From a checkpoint of a small transformer trained on Wikipedia: 8 layers.
Each number is 128 + 24 x the weight over its row's rms, rounded and kept within 0 to 255. Layers, rows and columns count from 0. The size above them is the row's rms in percent of the matrix's.

# layer 4 attention output (transposed), 128x128, rms 0.115, rows 22-31, columns 0-127
size [109 104 116 106 109 116 106  98 118 118]
[[159 152 128 173 117 123 130 126 121 134 153 133  92 151 124 116 139 116 116 117 121 144 107  71  87 152 144  91 167 149 149 110 172 163 156 141 133 137 158 136  94 109 127 133 186 113 123 103 127 119 166 102 129 118 149 119 110 100 134 137 138 140 133 155 146  99 151 123  88 137 150 137 132  96  90 108 149 130 122 173 150 118 121 103 126  99 108  79 152 144  98 146 180 135 106  88 145 105 106 121 121 111  78 113  99 118 132 150 113 128 127 153 132 151 126 101 113  94 140 212 131 102 133 112 163 119 126 138]
 [117 119 130 127 149 106 157 100 137 143 114 137  95 132 140 126 103 121 196  98 127 104  84 138 106 129 116 117 170 127 138 124 123 158 113 133 145 177 113 149 104 126 147 143 113 122 161 136 140 148 112 163 127 135  95 141  82  87 149 130 154 111  83 185 117 107 133 136 115 123 127 121 139 116 146 101 120 127 162  90 115 127 113 160 158 117  99  91 102  97 119 149 136 111 135 117 142 133 122 157 156 135 170 155 166 156 125  87 103 159 130  95 117  84 115 142 156  96 181 125 125 108 176 149 146 121  87  95]
 [100 138 112 130 106  94 121 120 159 135 115 109 135 133 138 143 154  97 159 149 140 124 145 164 132 156 165 133 147 126  99 132  96 132  84 178 153 110 122 114 164 163 103 138 117 161 175 172 153 137 117 135  97  82 153 140 114 174 140 102 113 110 139 126 120 102 151 168  90 136 104 141 134  85 131 148 127 166 117 128 142 100 158 119  95  88 128 157 107 137 126 132 139 150  75 133 148 151 160 151 121  69 112 109 121 109  97 173 138 123 105 127 142 109 127 134 130 104  99 158 101  77 140 118 109 100 129 135]
 [191 104 166 179 109 103 135 144 143 130 147 102 123 108 163 137 148 145 120 138 108 136 103 151 112  79 108 104 105  85  75  97 141 118 121 163  89 146 128 141 140 134 173 114 149 140 110 138 110 115 170 106 106 150 139 109 129 126 160 132 133 163  99 131  83 138 148 111  95 184 139 121 108 129 138 129 112 166 103 114 149 100 162 131 142 134 119 127 117 129 150 158 139 121 135 145 107 102 144 159 169 116 121 188 129 114 118 128 134 119 107  88 119 116 141  81  88 153 158 136  92 120 117 148 104 129  98 137]
 [143 104 204 139 123 145  84 107 145 132 130 104 106 136 141 144 107 118 136 100 167 152 128 147 147 142 111 111 146 120 142 125 119 118 116  92 142 149 112 126 174 114 165 100 148 128 164  97  94 145 151  82 110 138 130  82 166 145 127  71 122  75 147 126 145 134 151 148 145 140 127 118 137 122 150 146 118 120 148 150  99 129 140 104 125 114  88 145  87 142 100 115 117 108 146  90 151 143 140 134 126 121 125 101 116 100 161 156 153 129 119 151  84 154 122 147  78 168 165 116 117 173 174 131  97 129 118 116]
 [123 109 104 130 118 138 153 121 113  78 155 152  88 145 137 124 151 159 168 134 142 106  95 134 162 106 133 152 155 130 105 141 141 154  91 151 129 106 151 138 126 119 138  91 155 122  96 148  93 166  83  98 155 127 144 124  93 135 120 119 196 109 147 109 142 136 124 151 164 150 122  98 128 120 115 124 110 150 111 114 121 107 101 114 164 118 124  97 126 162 147 122 127 131 142  98 137 129 133 111  85 106 153 126 135 160  68 177 132 117 130 109 131 130 211  89 106 139 132 132 166  88 127 140 107 156 116 135]
 [142 134  95 165 124 172  91 154 147 123 121 110 118  99 124 116 123 105  84 127 130 118 185 141 138 126 161 122 114 122 112 169 140 132 132 103 130 132  73 116  77 148 129 112 130 125 132 143 136 123 113 128 121 142 125 121 137 156 135  64 152 118 140 118 132 129  86 154 137 125  97 147  93 160 170 120 136 130 158 117 148 116 122 156 149  95 114 121 166 145  75  91 174 121 113 105 118 123 131 143 140  88 135 163 153 124 144 144 153 101  76  98 154 130 127 105 197 136 140 145  85 116 141 129 107 173 124 142]
 [110 135 138  80 100 131 109 151 116 192  90 137 129 153 143 106 145 157 120 109 111 110 134 184 130 115  91 188  93 113  85  90 120 138 154  97 166 129 122 115 120 134 139 125 124 116 173 128 152 155 142  71 148 150 170 113 129 142 110 110 114 109 108 106 146  90 129 113  85 132 176 102 114 146 117 115 157 149 141 158  93 153 129 154 143 103 123 121 128  95 129 136 141  99  88 151 119 126 134 150 105 116 152 169 155 150 133 168 162 119 141  79 147 138 139 142 133 146 108 131 131 123  99 116 126 114 121 111]
 [143 148 131 128 138 108 145 114 162 143 131  89 140 147 122 101 141 122  98 126 157 125 124 132 111  81 128  82 156 159 120 141 179 133 140 152 114 156 128  93 117 125 116 143 140 134 124 151 108 129 119  80 164 131 114 136 148 120 203 121 121 129 144 124 116 123 103 134 112 184 164 144 102 118 160 101 125 139 139  97  83 103 117 126 125 140  81 177 149 122  88 150 105 150 115 111 147 132 136 119  93 137 134 194 144  95  92 115  94 113 162  79 167 143 115  88 106 140 141  98 127 127 148 136 137 154 111 134]
 [165 148 138 100 110 145 167 104 115 105  72 140 105 110 116 147 179 108 120 108 125 118 168 115  97  86 144 173 131 121 102 133 128 117 114 134 162 130 137 145 106 139 127 158 104 141  67 120 147 163 124 112 130 127  97 122 102 126 130 131 112 190  88 147 152 122 149 165 101 114 189 119 164 144  95 126 146 136 117 120 109 150 125  97 162 101 133 146 136 127 124 154 106 103 126  97  96 136 115 124 162 167 108  95 142 149 101 156 148 122 142  95 124 137 139  85  94 137 106 166 142  96 166 125 124 142 125 130]]
# layer 4 attention value, 128x128, rms 0.133, rows 23-31, columns 0-127
size [101 114 106 107 112 119 102 112 116]
[[125 128 129 131 138 139 156 143 128 100 115 156 105 116 155 108 126 118 111 164 145 120 160 159  90 154 111 111 108 117  83 107 110  68 155  89 107 122 152 160 125 160  99 141 134 102 110 104 112 133 120 142 117 127 144  86 136 144 154 121 158 156 211  97 138 142  85 143  94 148 115 108 125 139 109 167 125 143 188 150 131 128 123 114 148 129 130 119 121 149 158 124 175 138 119 156  98 146 100 137 124 116  97 107  88 103 124 161 163 152 116 153 137 167 131 146  89 101 100 141 158 161 107 107 124 137 146 119]
 [125 130 147 143 116 127 128 132 109 164 130  86 140  95 121 118 116 100 100  95 125 135 125 159  98 130 137 109 102 115 118 110 107 140 160 120 101 185 140  88 159 106 105 139 167 159 120 134 159 169 162 125 141 168 108 105 136  83 105 157 150 149 119 100 128  98 107 156 121  81 150 142 133 113 124 116 104 148 110 164 126 182 114 102 153 185 106 135 100 102  98 148 125 107 167 144 144 112 116 102 133 174 125 113 146 137  95 136 162 110 141 125 106 138 127 149 121 161 116  98 145 184 100 164 141 152 145 140]
 [148 161 173 130  83 122  76 108 106 165 104 118 102  98 142 139 116 120 141 105 117 136 134 141 162 156 148 140 133 167 143 120 111 140 125 195 138  82 166 146 128  86 109  99 127 129 129 120 161 127 122 123 151 123 149 137 146 135  96  88 137  93 171 146 126 113  50 148 155 114 130 112 120  93 151 116 100 152 137 149 128 120 127 126 125 120 108 118 127 108 148 103 130 123 134 109  82 120 103 177 137 148 141  80 159 116 133 146  98  79 135 110 154 144  98 121 122 126  94 139 153 165 126 119 124  89 141 138]
 [144 147  86 123 139 165  89 136 163 133 117 103 127 141 135 140 114 118 133 160 148 126 135 103 137 121  97 138 109 125 129 116 142 160 119 131 103 173 141 125 132 153  93 150 105 109  99 130 140 117 110 151 183 127 160 165  70 147  88 124 169 136 125 120  76 131 113  98 141 128 136 169 102 122 124 128 115 176 129 121 151 137 114 156 125 157 126 115 152 110 173  84 141 158 128 132  93 112 179 105 150 104 167 151  90 129 103 109 125 117 148 111 101 112  87 122 117 153 143 115 193 115 119 149 161 108 120 158]
 [142 116 110  92 123 108 119 154  80 137 134 138 127 140 160 150 133 107 129 126 147 144 109 106 140 114 131 123  82 173 158 109 136  86 152 101 188 199 131 117  93 152 107 134 112 152 164 112 152  83 161 104 119 135 121 141 137 145 115 143 142 105 126 147 109 119 135 137 130  95 119 150 157 145 117 122 142 139 106 127 134 112 146 100  70 170 109 113 121  86 111 166 138 141 130 132  86 160 118 169  94 111 153 141 163 115 168 119 137 152 102 111 156 136  87 130 112 130 112 111 117 161 107 162  96 153 119  99]
 [141 104 118 115 105 107 115 115 120 123 141 119 111  94 155 157 152  93 134 109 137 145 154 160 135 122  66 120 132 138 153  82 121 146 140  90 137 122 132 143 112 113 208 139 121 148 104 191 137 149 108 102 131 131 118 144 123 111 128 150 117 151 120 136 128  95 132 122 162 121 136 119 129 114 149  79 145  73 108 135 152 127  97 130  83 127 154 154  99 112 122 132 165 139 184 146 114 106 162 113 153 134 101  80 136 152 126 100 177 170 139 152 106 150 117 132  87 120 141 102 113 123 132 123 117 101 172 125]
 [116  71 115 123 142 136 124 127 123 129 102 133 101 146 126 115 134 104  87 148 150  82 126 139 129 111 134 140 136 146 126 105 155 172 146  84 127 109 115 112 151 103 112 119 178 130 110 130  91  88 105 107  83 138 143 143 134 119 132 166 124 144  98 120 106 135 140 197 150 121 146 129  96  93 126 144 118 159 114  80 111 114 131 164  96 161 107 110 116 157 180 152 124 137 110 159 110 145 124 167 151 107 110 112 157 113 142 159 103  98 115 116 107 153 163 129  72 142 137 150 156 160 144 164 131 144 151  95]
 [116 105 142 127 112 106  91 174 104 149 111 130 141 118 112 122 132 150 157 107 147 103 162 122 134 160 169 134 109 120 156 144 100  96 125 134 153 101 149 113 113 119 107 137 120 109 119 132 168 137 138 119  92  98 162 130  89 108 114 121 113 116 141 123 181 129 137 127 132 132 155 109 123 141 122 172 108 156  49 123 156 109 126 147  86 121 138  70 143 128 149 127 168 155 163  92 113 128 110 139 152 152 155 107  95 160 155 144 136 136 140 137 112 161 145 110 131  56 123 163 168 135 101  96 113 141 156 138]
 [121 113 129 152 100 131 140 107 117 104 153 153 143 125 149 135 119  97 116 132 144 155 176 117 118 158 112 132 115  87 132 125  96 133 149 148 137  98 177 122 171  95 124  80 147 149 139 106 128  85 125 126  82 111 130 147  88 127 153 132 168 138 131 136 105 102 106 134 158 122 132 137 113 191 159 109 102  98 100 146 137 135 170 127  92 164 120 167 142 165 106 113 127  85 113 115 112 124  96 148 122 101 148 145 114  94 178 153 104 113  97 134 128  95 111 148 139  90 132 119 160 145 111 114 129 181  91 117]]
# layer 4 attention query, 128x128, rms 0.143, rows 32-49, columns 0-127
size [ 95  96  97 114 101  97  98  94 113  96 100  98 107 100  97  96  94  93]
[[120 162 143 146 122 131 105 138 113 126 115 128 142 123 142 128 133 173 125 108 147  83  84  98 122 128 125 144 143  82  96 134 116  82 118 134 134 154 132 150 137 150 159 142 109 189 122 129 110 116 148 125 114 114 118 149 129 168 104 105 138 106 109 184 100 158 121 131 129  66 104 109 139 113 186 130 127 132  94 138 119  80  90 157 134 124 122 154 150 101  84 103 153 142  91 123 161 143 110 103 126 165 104 147 133 114 147 126 113 105 142 171 153 145 161 143 108  95 122 152 160 168 106 121 123 161 167 142]
 [123  84 133 105 156 162 123  96  72 178 141 158 120  96 153 115 153 149 154  64  99 190 127 112  88 100 135 139  86 111 123 100 104 136 118 142 135  92 103 129 140 105 164 148 128 112 167 151 148 154 140  99 110 118 185 127 146 145 104 125 158 125 133 153 108 126 106 115 103  92 174 121 152 123 159  94 136 148 136 133  92  94 141 121 137 130  95 166 156 105 119 137 141 160 160  98 132 139 123 131 128 124 133 148 166 125 149 122 134 142 151 112  97 141 122 165 110 125 120 118 152 118 123 113 113 125  97 116]
 [128 112 142 134 127 164  83 150 125 144 160 146 101 126 146 130 106 133 103 174 143 154 121 149 134 151 134 104 144 114 132  70  80 104 121 123 132 172 156 101 146 135 113 131 166 156 113 163 143 150  77 116 112 123 139 129 146 133 138  72 142 111  42 114 145 104 131 155 141  96 104 159 145 138 156 122 163  96 123 123 150 118 107 107 122 142 146 135 138 132 152 143 140 127 116 124 171 102 133 108 102 148 172 149 119 139 132  99 130 143 154  63 133 126 140 130  99 161 120 171 110 116 124 115 149 110 112  90]
 [158 109 143 124 112 139 145 151 115 156 138 136 136  80 148 113 137 113  96 111 139 151  77 108 111 117 140 125 120 117 122 110 121 124 105 118 146 125 111 132 184 153 141 170 148 133 149 136 104 124 109 119  76 120 128 127 137 144 155 135 130 132 110 154 107 165 149 151 108  97 146  93 166  78 134 117 106 123 114 125  99  88 112 157 138 117 140  98 147 171 146 106 199 120 109  73 156 117 182 151 134 188 128 119 113 123 156  93 152 164 118 112 126 138 116  87 108 137 116 131 160 115 165 156 108 109 130 153]
 [142 159 123 153 143 128 126 133 114 124 122 154 142 132 135 123  84 106 103 174 108 132  96 100 172 125 162 110  83  68 115 127 123 130 133 137 137 153 168 122 129 106 109 143 151 111 167 182 101 141 102 144  90 143 161 126 133 155 180  79 126 100  94  89 135 143  83 103 135 139 179 106  87  88 119 147 121 128 136 149 131 114 160 127 176  75 131 116 119 146 117 136 149 115 114 126 138 121 126 145 138 118 156 115 128 113 143 125 123 126 124  85 161 134 145 144 121 157 125 148 106 106  98 179 125 155  98 131]
 [105 159 112 127 101 123 140  96 154  99 177 160 146 164 142 115 127 127 108  56 117 102  93 141 116 171 150 120 112 156 143 120 125 153 121 116 123 132 139 125 149  90 168 113  89 131 118 134 138 149 102 121  82 133 101 140 139 146 115 163 127 134  89 112  97 116 112  99 178 109 128 133 141 113 125  90 125 148 104 137 154 107 123 139 153  85 111 133 132 121 157 143 155 140 119 116 153 162 123 169 185 121 137 139 139 157 128 177 175 128 128  94 105 100 107 140 115 163 126 138 160 119  87  83 130  98 121 120]
 [126 149  90 103  99  98 121  95 136 136 129  82 127 140  98 110  99 125 153 184 100 119 116 152 154 147 118 152  78 157 120 125 114 141 156 117 138 132 135 124 163 119  92  79 165 142 133 117 134 132 143 136 119 159 116 116 137 119 140 139 118 133 123  95 130  87  68 116 156 134 135 159  96 159 143 109 208 131 123 135 119 136 142 143  71 131 153 158 144  98 144 150 103 103 138 116  97 157 148 114 137 141  98 155 103 138 130 181 137 169 160 111 120 117 135 136 105 147 127 159 122 135 130 143 139  76 124 105]
 [147 136 127  95 124 124 107 124 149 123 167  89 142 119 124 107 136 109 107 112 182 112 177  93  76 159 145 180 112 113 100 125 111 160  76 151 134 133 145 121  98 130 140 161 157 119 132 139 111 119  92 139 133 155 131 147 144 109 128 119 136 118 163 109 139 138 133 154 122 128 141  95 130  88  92 123  83 135 126 136 123 118 130 140  86 106  76 143 142 114 106 111 115 123 155 186 132 128 158 104 143 142 183 123 141 110 142 171 113  83 126 102 119 111 156 136 142 166 150 118 101 115 123 114 125 111 160 190]
 [139  92 133 121 125 133 115 135 150 126 134 110 148 144 123  99 178 148 155  64  98 151 166  88 160 136 154 140 109 118 115 153 111 176 134  96 138 137  93 126 145 133 106 121 133 134 147 130 120 160 139 149 109 126 166 170 157 108 143  97 166 176 160 101 152  83  91 147 115 127 141 139 171 128 148 153 122 145 123 127 118 149  94 133 127 158  86 146 136 139 108 126 161 122 112 110  73 161 120 108 125 115 122  98 112 140 102 152 103 137 116 125 116 126 159 123 112 106 141  76  78 100 108 139 137 142 180 115]
 [168 152 136 153 160 165  99 154 100 134 135 134  98 139 152 119 150 108 157 117 170 128 130 120  89 145 140  87 133 155 154 165 108 164 126 144 139 123  95 124 113 119 108  67 106 137 118 110 169 131 125 144 122 131  92  93 175  96  98  97 150 117  94 144 121 136 112  99 139 121 145 140  93  90 106 174 140 107 136  84 104 124  90 125 164 117 124 112  96 126 114 152 128 173 125 122 126 119 158 145 130 147  76 135 136 146 142 130 106 122  92 125 127 127 151 151 133 155 129 175 166 134 136 160  82 106 117 152]
 [122 142 120 176 130 138 146 164 129 128 137 169 107 125 135 129 145 142 105 150 113 168 131 153  74 131  65  89 133 136 155 152 113 134 118 155 173 156 135 111 122 126 143 139 146 133 170 111 148 120  99 139 118 108 143 179 152 120 131 149 135 118 131 152 142  92 116 165  96 125  69 137  64 149 115 135 126 150 156 117 149 111 111 117 104 139 144 131 126 196 162 124  97 115  83  94 116 115 139  78  75 163 124 120 144 108 133 128 108 136 119 131 118 146 125 119 121 119 129 149 111 135  88 152 166 121 109 136]
 [149 127 111 160 105 157 134 102 148 147 153 123 139 161 150 143  92 122 122 108 125 103 108 149 162 127 126 129 124 182 165 144  89 121 126 138 143 102 109 108 111 110 124 140 122 112 157 102  63 117 126 152 151 136 171 135 118 103 109 189  85  75 140  95 142  94 118 139 107 148 115 131 112 115 152 113 165 156  91 138 136 110 113 155 134 125 136 142 105 128 148 150 120 156 134 122 126 149  99 115 154 145 150 122 102 141 107 119 162  99 147 143 106 116 137 150  85  65 141  55 108 126 150 146 132 117 165 120]
 [123  82 111 153 122 169 142  94 136 173 138 119 159 104 130 112 144 133 125 111 144 180 174 167 147 155 121 130  68  67 140 112 139 124 153  92 133 106 142 136 106 100 117 137 166 127 171 164 150 134 113 117 113 128 193 167 145  97 115 136 122 146 125 110 148 141  95 103  99 107 105 104 141 101 121 153 137 120 124 124 132 110 108 148  72 127 123 162 168 162 103  88 140 127 134  94  97 123 106 138 122 151 134 104 145  97 138 134 128 106 136 124 115 140 141 139 128 129 170 121  98  99 169 127 102 129 111 126]
 [134  90 119 105 111 113 100 165 126  68  96 121 147 143 145 137  88 143 111 116 173  79 120  87 134 130 106  93 117 130 117 140 146 161 146 136 125 178 129 143 134 166 137 144 119 121 147 122 147 127 130 133 153 128 121 128 131 118 110 128 119 135 119 133 119 168 147 164 105 135 134 151 144 111 146 135  93 105 143 112 107 110 130 116 151 136  91  97 135 144  84 111 115 120 158 177 159 128 139 150 120 135 153 142 127 108 146 116 114  76 102 157 138 117 116  97 195  99  46 160 161 125 121  72 122 135 133 139]
 [125 148 126 131 133 104 124 152 110 126 144  76 133 125 156 102 170 109 135 131 132 133 154 128  85 158  80 182 142  76  75 141 121 147 105 144  99 102 136 142 152 114 181 155 123 126 108 150  94 119 166 113 139 141 106 146 176 138 137 134 132 143 126 114  89 141 152 126 156 109  88 135 150 118 145 150 100 143 117 126 133 114  96  96 125 131 131 133 133 112 113 170 163 130 129 129  70 137 156 169 100 148 153 151 129 118 121 124 116 107 155 122 117 105 130 128 146 131 130 194 171 101 136 142 148  70 145 130]
 [ 88 147 144 115 139 122 176 161 116 147 138 122 124 126 155 152 108 121 109  69 182 125 106 126 124 146 149 128 108  92 106  99 114 133 140 130 104 122 102  94  98 114 138 119  94 144 133 101 167 133 143 133 158 179 159 129 131 129 138 103 107 143 163 168 120 119 143 152 137 120  91 102  52 148 136  69  98 121 104 170 104 114 162 114 155 108 106 140 130 159 100 106 135 146 104 134 142  96 133 108  76 158 133 133 155 154  74 142 108 146 151 128 128 136 136 144 132 168 112 118 120 136 154 139 113 127 133 139]
 [136  85 127 116 141 108 129 113 115 102 126 134  87  93 127  93 144 114 117 147 121 141 169 131 126 128 133  95 146 122 137 155 155  80 154 129  96 124 127 125 164 121 165  91 113 100 112  82 114 101 107 109 127 135 180 113 119 110 190  78 137 147 133 150  98 118 155 121 164 150 142 118 140 125 149 141 129 154  93 116 119 138 128 117 101 136 103 117  90  96 160 121 121 162 106 125 112 122 145 131 144 107 155 163  95 146  97 131  72 148 100 138 116  99 164 192 130 141 116 132 140 104 106 181 142 168 126 127]
 [151 164 146  91 123 131 183 166 141 110 110 137 115 124 161 143 131 136 162 137 141  95  89  99 104 120  78 138 157 140 136 107 101 128 174  79 167 121 139 134 140  96 116 167 148 152 143 110 146 150 120  67  90 100 147 155 105 132 115 139 106 155 110 137 193 133 132 121 135 129 145 105 141 132 123  99  94 130 118  94 138 132  98 145  96 125  75 121 125 123 138 189 150 142 139 104 127 105 158 153 123 105 143 123 135 131  81 154  96 107 128 136 167 136 140 118  92 118 153 119 122 144 118 144 125 103 113 136]]
# layer 4 attention key, 128x128, rms 0.139, rows 32-48, columns 0-127
size [ 98 104 103 115 105  92 109 102 115  99 100 101 103  96 100  96  91]
[[123 111 110 114 127 113 109  79 168 138 154  87 122 137 139 172 122 116 102 151  95 129 184 141 125 147 109 113 145  78 154 120 146 133 131 149 149 134 110 179 168 119 117  86 116  84 107 121 101 118 145 110 117 117 104 146 154  78 118 158 100 130 176 155 124 145 103 114 123 132 106 140 112 154 121 129 156 103 117 126 109 173 164 100 125 112 153 124 131 163 131 120 111 156 163 111 132 127 147 130 158 105 154  79 135 129 145 131 135 118 139 133 107  72 135  73 170 126 102 128 141  88 123  99 121 143 129 164]
 [131 160 106  94 121 186 120 109 154  88 131 155  83 107 131 102 120 135 110 117  87 128 150 129  97  96 133 129 161 124 119 132  88 117 110 136 159  90 137 119 108 154  91 136 144 119 112 166 163 115 110 161 136 100 145 150 147 112 151 123 153 129 132 136 138 108 103 130 127 147  98 146 127 145 128 166 130 137 128 115  50 144  98 110 106 101 111 113 133 180  97 103 119 125 145 133 124 113 149 122 178  76 138 135 172 154 167 132 118 145 110 134 120 167 112  96 147 117 128 127 129 157 116 185 162 149 112 154]
 [140 138 122 103 123 152 135  90 146 109  92  96 159 117 156 122 124 162 166 132 119 103 159 131 122 107 156 123 113 157  72 139 130  90 140 141 146 143 109 104 131 115 135 144 111 111 140 126 108 148 152 136 149 122 150 101 160 141 134 157 135 139 126 152 129 119 131 144 151 105 171 146 100 121  82  84  69 115 120  94 116 116 114  73 158 105 122 149 184 153 107 171  89 105 119 146 112 140 105  80 158 141 157 125 110 146 135 133 162 165 118 103 102 157 147 125 171 137 130  82 104  92 109 105 119 143 130 143]
 [126 138 110 124 157 130 117 129 139 125 116 131 165 140 143 130 103  98 134 134 149 125 179 136 130 135 154  79 171 145 121 128 117 140 122  82 107 104 134 126  89 106 126 122 126  96 121 154 135 135 142 103 154 128 123 128 133 127 147 136 148  87 147  92 111 162  59 101 137 110 151 135  95 150 144 151 129 139 114 102 117 132 148 105 110 140  98 150 144 169  70 128 127 101 114 131 103 133  87 115 160 108 194 149 165 165 101 134 142 169 147 123 144 143 175  66 139 144  98 113 135 100 107 155 123 108 104  94]
 [137 132 139 120 123 134 163 149 155 129 151 124 146 120 151 159 128 136 148  87 104 110 116 108 117  96 131 132 141 145  93 125 102  94 132 119 141 112 118 153 105 137 164  97  94 126 116 147  70 142  92 114 104 107 123 155 133 147 100 118 157 139 129 165 153 103  84 162 136 121 108 183 122 174 111 109 147 150  93 125 134 103 117 162 135 143 122 173 120 155 129 147 140 137  94 126 121 143 140  86 136 142 124 155 114 148 114  86 133 136 112 109  89 103 184  92 128 150 124 134 118 169  76 149 127 199 160 134]
 [145 127  97 131 178 124 173 134 139 163 110 144 131 129  83 139  91 150 170 148 124 149 112 155 131 148 139 119 118 134 112  91  99 151 125 125 130 128 125 143 123 147 126 135 104 138 144 122 138 105 146 153  97 133 170 134 142 145 142 109  66 150 114 148 143  95 117 149 143  85  98 100 113 139  92 196 170 133 113 150 156 150 115 153 114 138 156  99 145 111 136 127 137 117 170 113 140 119 101 133 152 142 119 117 121 142 120 107 146 131  57  92 106 165 175 131  99  79 145 135  97 110  90 156 141 101 116 130]
 [112 149 151  96 128 120 157 151 139 147 146 111  87 130  95 102 147 125 156 142 116 148 152  93 152 153 122 162 135 139 101  89 149 102 118 182 149 154 154 104 109 176 129 104 123 105 131 145 124 139 108 164 111 155 161 121 164  93 121 102 113 151 128 158 136 147  98 188  97 144 131 107 135 123 131  98  94 102 149 157 134 124  96 118 100 132 126 145 131 116 114 120 175 135 124 131 131 144 125  92  74 139 111 116 121 136 121 156  91  82 115 122 112 127  77 170 113 122 174 126  77 170 132 123 124 156 129 132]
 [112 107 120 152  97 152 127 148 126 123 114 170 110 137 139 162 132 138  95 152 113 146 154 151 110 162 130  97 124 177 135 127 138 110 102 136 111 145 119 111  93 138 107 109 138 146  93 107 115 113 127 161  97 123  94 104 131 105 133 135 105  97 101  99  98 107 161 100 134  92 129  89 113 170 146 107 165 131  98  79 179 103 111 121 125 164 142 118 141 130 126 159 113 128 105 116 147 138 161 138 114 160  98 180 145 153 120 132 118  94 117 169 151 153 140  94 148 172  93 155 169 146 123 143 174 134 170 137]
 [ 84 117 135 153 105 115 112 140 150 108  77 146 112 148 119 158 143 130  78 110 112 132 136  92  93  93 108 126 145 131  94 112 140 116 132 166 139 137 122 132  80 148 139 115 170 140  73 162 132 145 142 165  89  96 134 108 126 149 171 116 134 113 151 156 121 139 152 152 115 174  87 121 119 143 146 149 131 140 151 181 101 140 158 122 104 144 163 104 124 104 145 152 103 170 154 120 102 103 144 115 116 128 102 120 145 132  92 157 104 164 122 110 135 123 109 141 152 105 135 111 105 174 135 168 101 146 169 120]
 [100 133  85 123 124 114 127 163 173 106 121 144 127  77 112 112 121 104  98 111 153 166 144 136 123 151 176 140 105 102 101 148  94 146 137 134 136 109  98 137 100 150 110 163 117 136 121 142 132 140 137  91 105 153 133 170 159 127 113 116 137 113 147 110 141 125 120 180 103  90 189 142  72 149 111 102 161 155 106 108 143  74 119 110 135 104 195 145 158 139  94 121 125 130 118 135 120 130 147 100 132 129 128 137 116 105 104  93 129 146 141 148 107 149 117 145 142 143 120 156  96 106 100 142 124 137  72 110]
 [137 152 143 154 104 102 167  63 149 141 134 135 134 105 134  99 129 148 110 144 160 112 128 141 179 150 166  98 115 144 124 169 120 139  78  82 108 110 119 111 153 160 135 109 122 185 109 113 120 119 133 135 156 115 116  95 128 123 122 132 146  86 134 127 146 159 119 134 153 148 178 155 134 143 142  98  82 127 132 131 107 131 186 119 135 118 132 141 109 114  82 156 118 160 164 123 110 125 115 103 117 103 158  97 127 158 139 129 137 111 132 178 155 150 100 135 153 104 121 122 127 134 153  68 102 141 165 122]
 [100  94 112 166 100 137 124 130 130 143 125 117 130 109 116 110 154 151 151 160 126 145 119 130 146 128 100 138 142 148 134 106 127 124 141 154 158 122 152  82 138 155 156 116 115 133  86 109 141 101 137  66 122 119 111  94  86 115 139 127 108 133 102 179 176 174 139 132 127 120 146 114 163 147 132 102 117 138 109 157 148 144 141  94 158 104 105 110 123 126 152 118 120 173 131  93 117 107 120 128 147 100 129 137 153 113  71 141 126 134 127 168 129 187  98 165  76 126 163 143 170 106 126 116  68 103 112 124]
 [ 62 139 148 122 120 138 116 149 146 108 120 128 125 155 160 125 119 120 122 139 131 139 119 156 131 121 107 115 151 143 107 100  97  99 121 156 139 136 127 121 143 182 118 131 103 117 141 134 145  72 125 118 168  81 115  70 131 152 156 103 131  86  98 122 145 128 119 133 143 122 161 160 130 133 127 132 145 206 117 118 149 130 150 102 113 122 136 132 111 149 118 142  96 122 104 115 158 118 132 139 157  48 124  69 137 153  98 137 135 117 123 182 106 152 142 128 161 154 110 112 142 157 167 100 124 115 143 105]
 [143 159 123 132 119 106 129 148 145  93 120 144 126 119 153 112 126 104 115 165 128 129 128 131 127 163 170 170 152  54 177 106 129 142 125 107 112 110 120 136 105  82 157 121 147 156  94 108 113 154 142 138 128 123  94 146 123 167 120 135 131 121 136 125 133 111  99 107 137 114 112 139 131 115 109 140 156 117 122 119 166  80 145 164 151 111 112 168  89 121 140 153 132  85  71 136 107 142 118 156 130 125 153 140 129 129 123 129  96 145 134  71 147 101 161 144 159 130 115 125 131  57 172 161 182 134 136 123]
 [107 134 144 117 144 109 154 117 128  91 122 123 115 139 133 159 129  70 159 121  90 151 101 108 161 147 136  92 120 136 130 105 105 162 121 153 164 165  94 151  87  88  76  76 154 121 123  97 132 121 133 159 133 169 138 152 158 138 157 132 132 119 146 106  89 150 124  97 122 119 179 166  94 157 103 149 116 168 126 105 113 138 136 139 109 106 128 127 153 135 134 100 156  86 133 117  98 138 159 132 166 181 104 117 112 147 113 123 119 139 114 127 117 155 152 116  95 104  86 101 166 137 125 130 130 104 116 112]
 [144 118 111 144  66 164 107 113 129 158 150 172  93 127  92 104  84 148 129 121 101 128 127 146 128 175 154 114  92  89 134 121 146  95 138 122 113 146 116 115 105  86 112 123  98  92 159  90 105 115 139 159 108 113 106 136 129 104 123  96 124 143 125 130 121 147 129 150 127 137 136 101 130 162 165 110 155 173 115 147 132 146 179 166 165 136 128 109  96 170 140 137 110 144 141 130 159 189 132 148 165 141 152 140 152 116 165 138 124 140 149 102 161 133 151  73 126 113 121 129 113 133 113 112 120 106  87 138]
 [188 131 133 118 149  93 129 120 131 108 122 146  63 159 134 171 139  85 125 153 103  87 116 162 123 117  87 151  95 101 143 123 108 150 142 134 151 112 127 132  89 121 149 148 167 129 165 129 163 127 140 116 154 150 149 121 142  84 116 151 148 136 126 138 104 146 151 114 154 143 103 102  95 117 130 111 116 149 142 126 126  64 146 135 137 156 117 130 115 141 136 119 111 147  99 131 164 109 151  69 122 130  94 136 133 119 151  74 143 146 110 109 140 113 139  96 119  94 131  88 124 159 135 111 140 164  70 131]]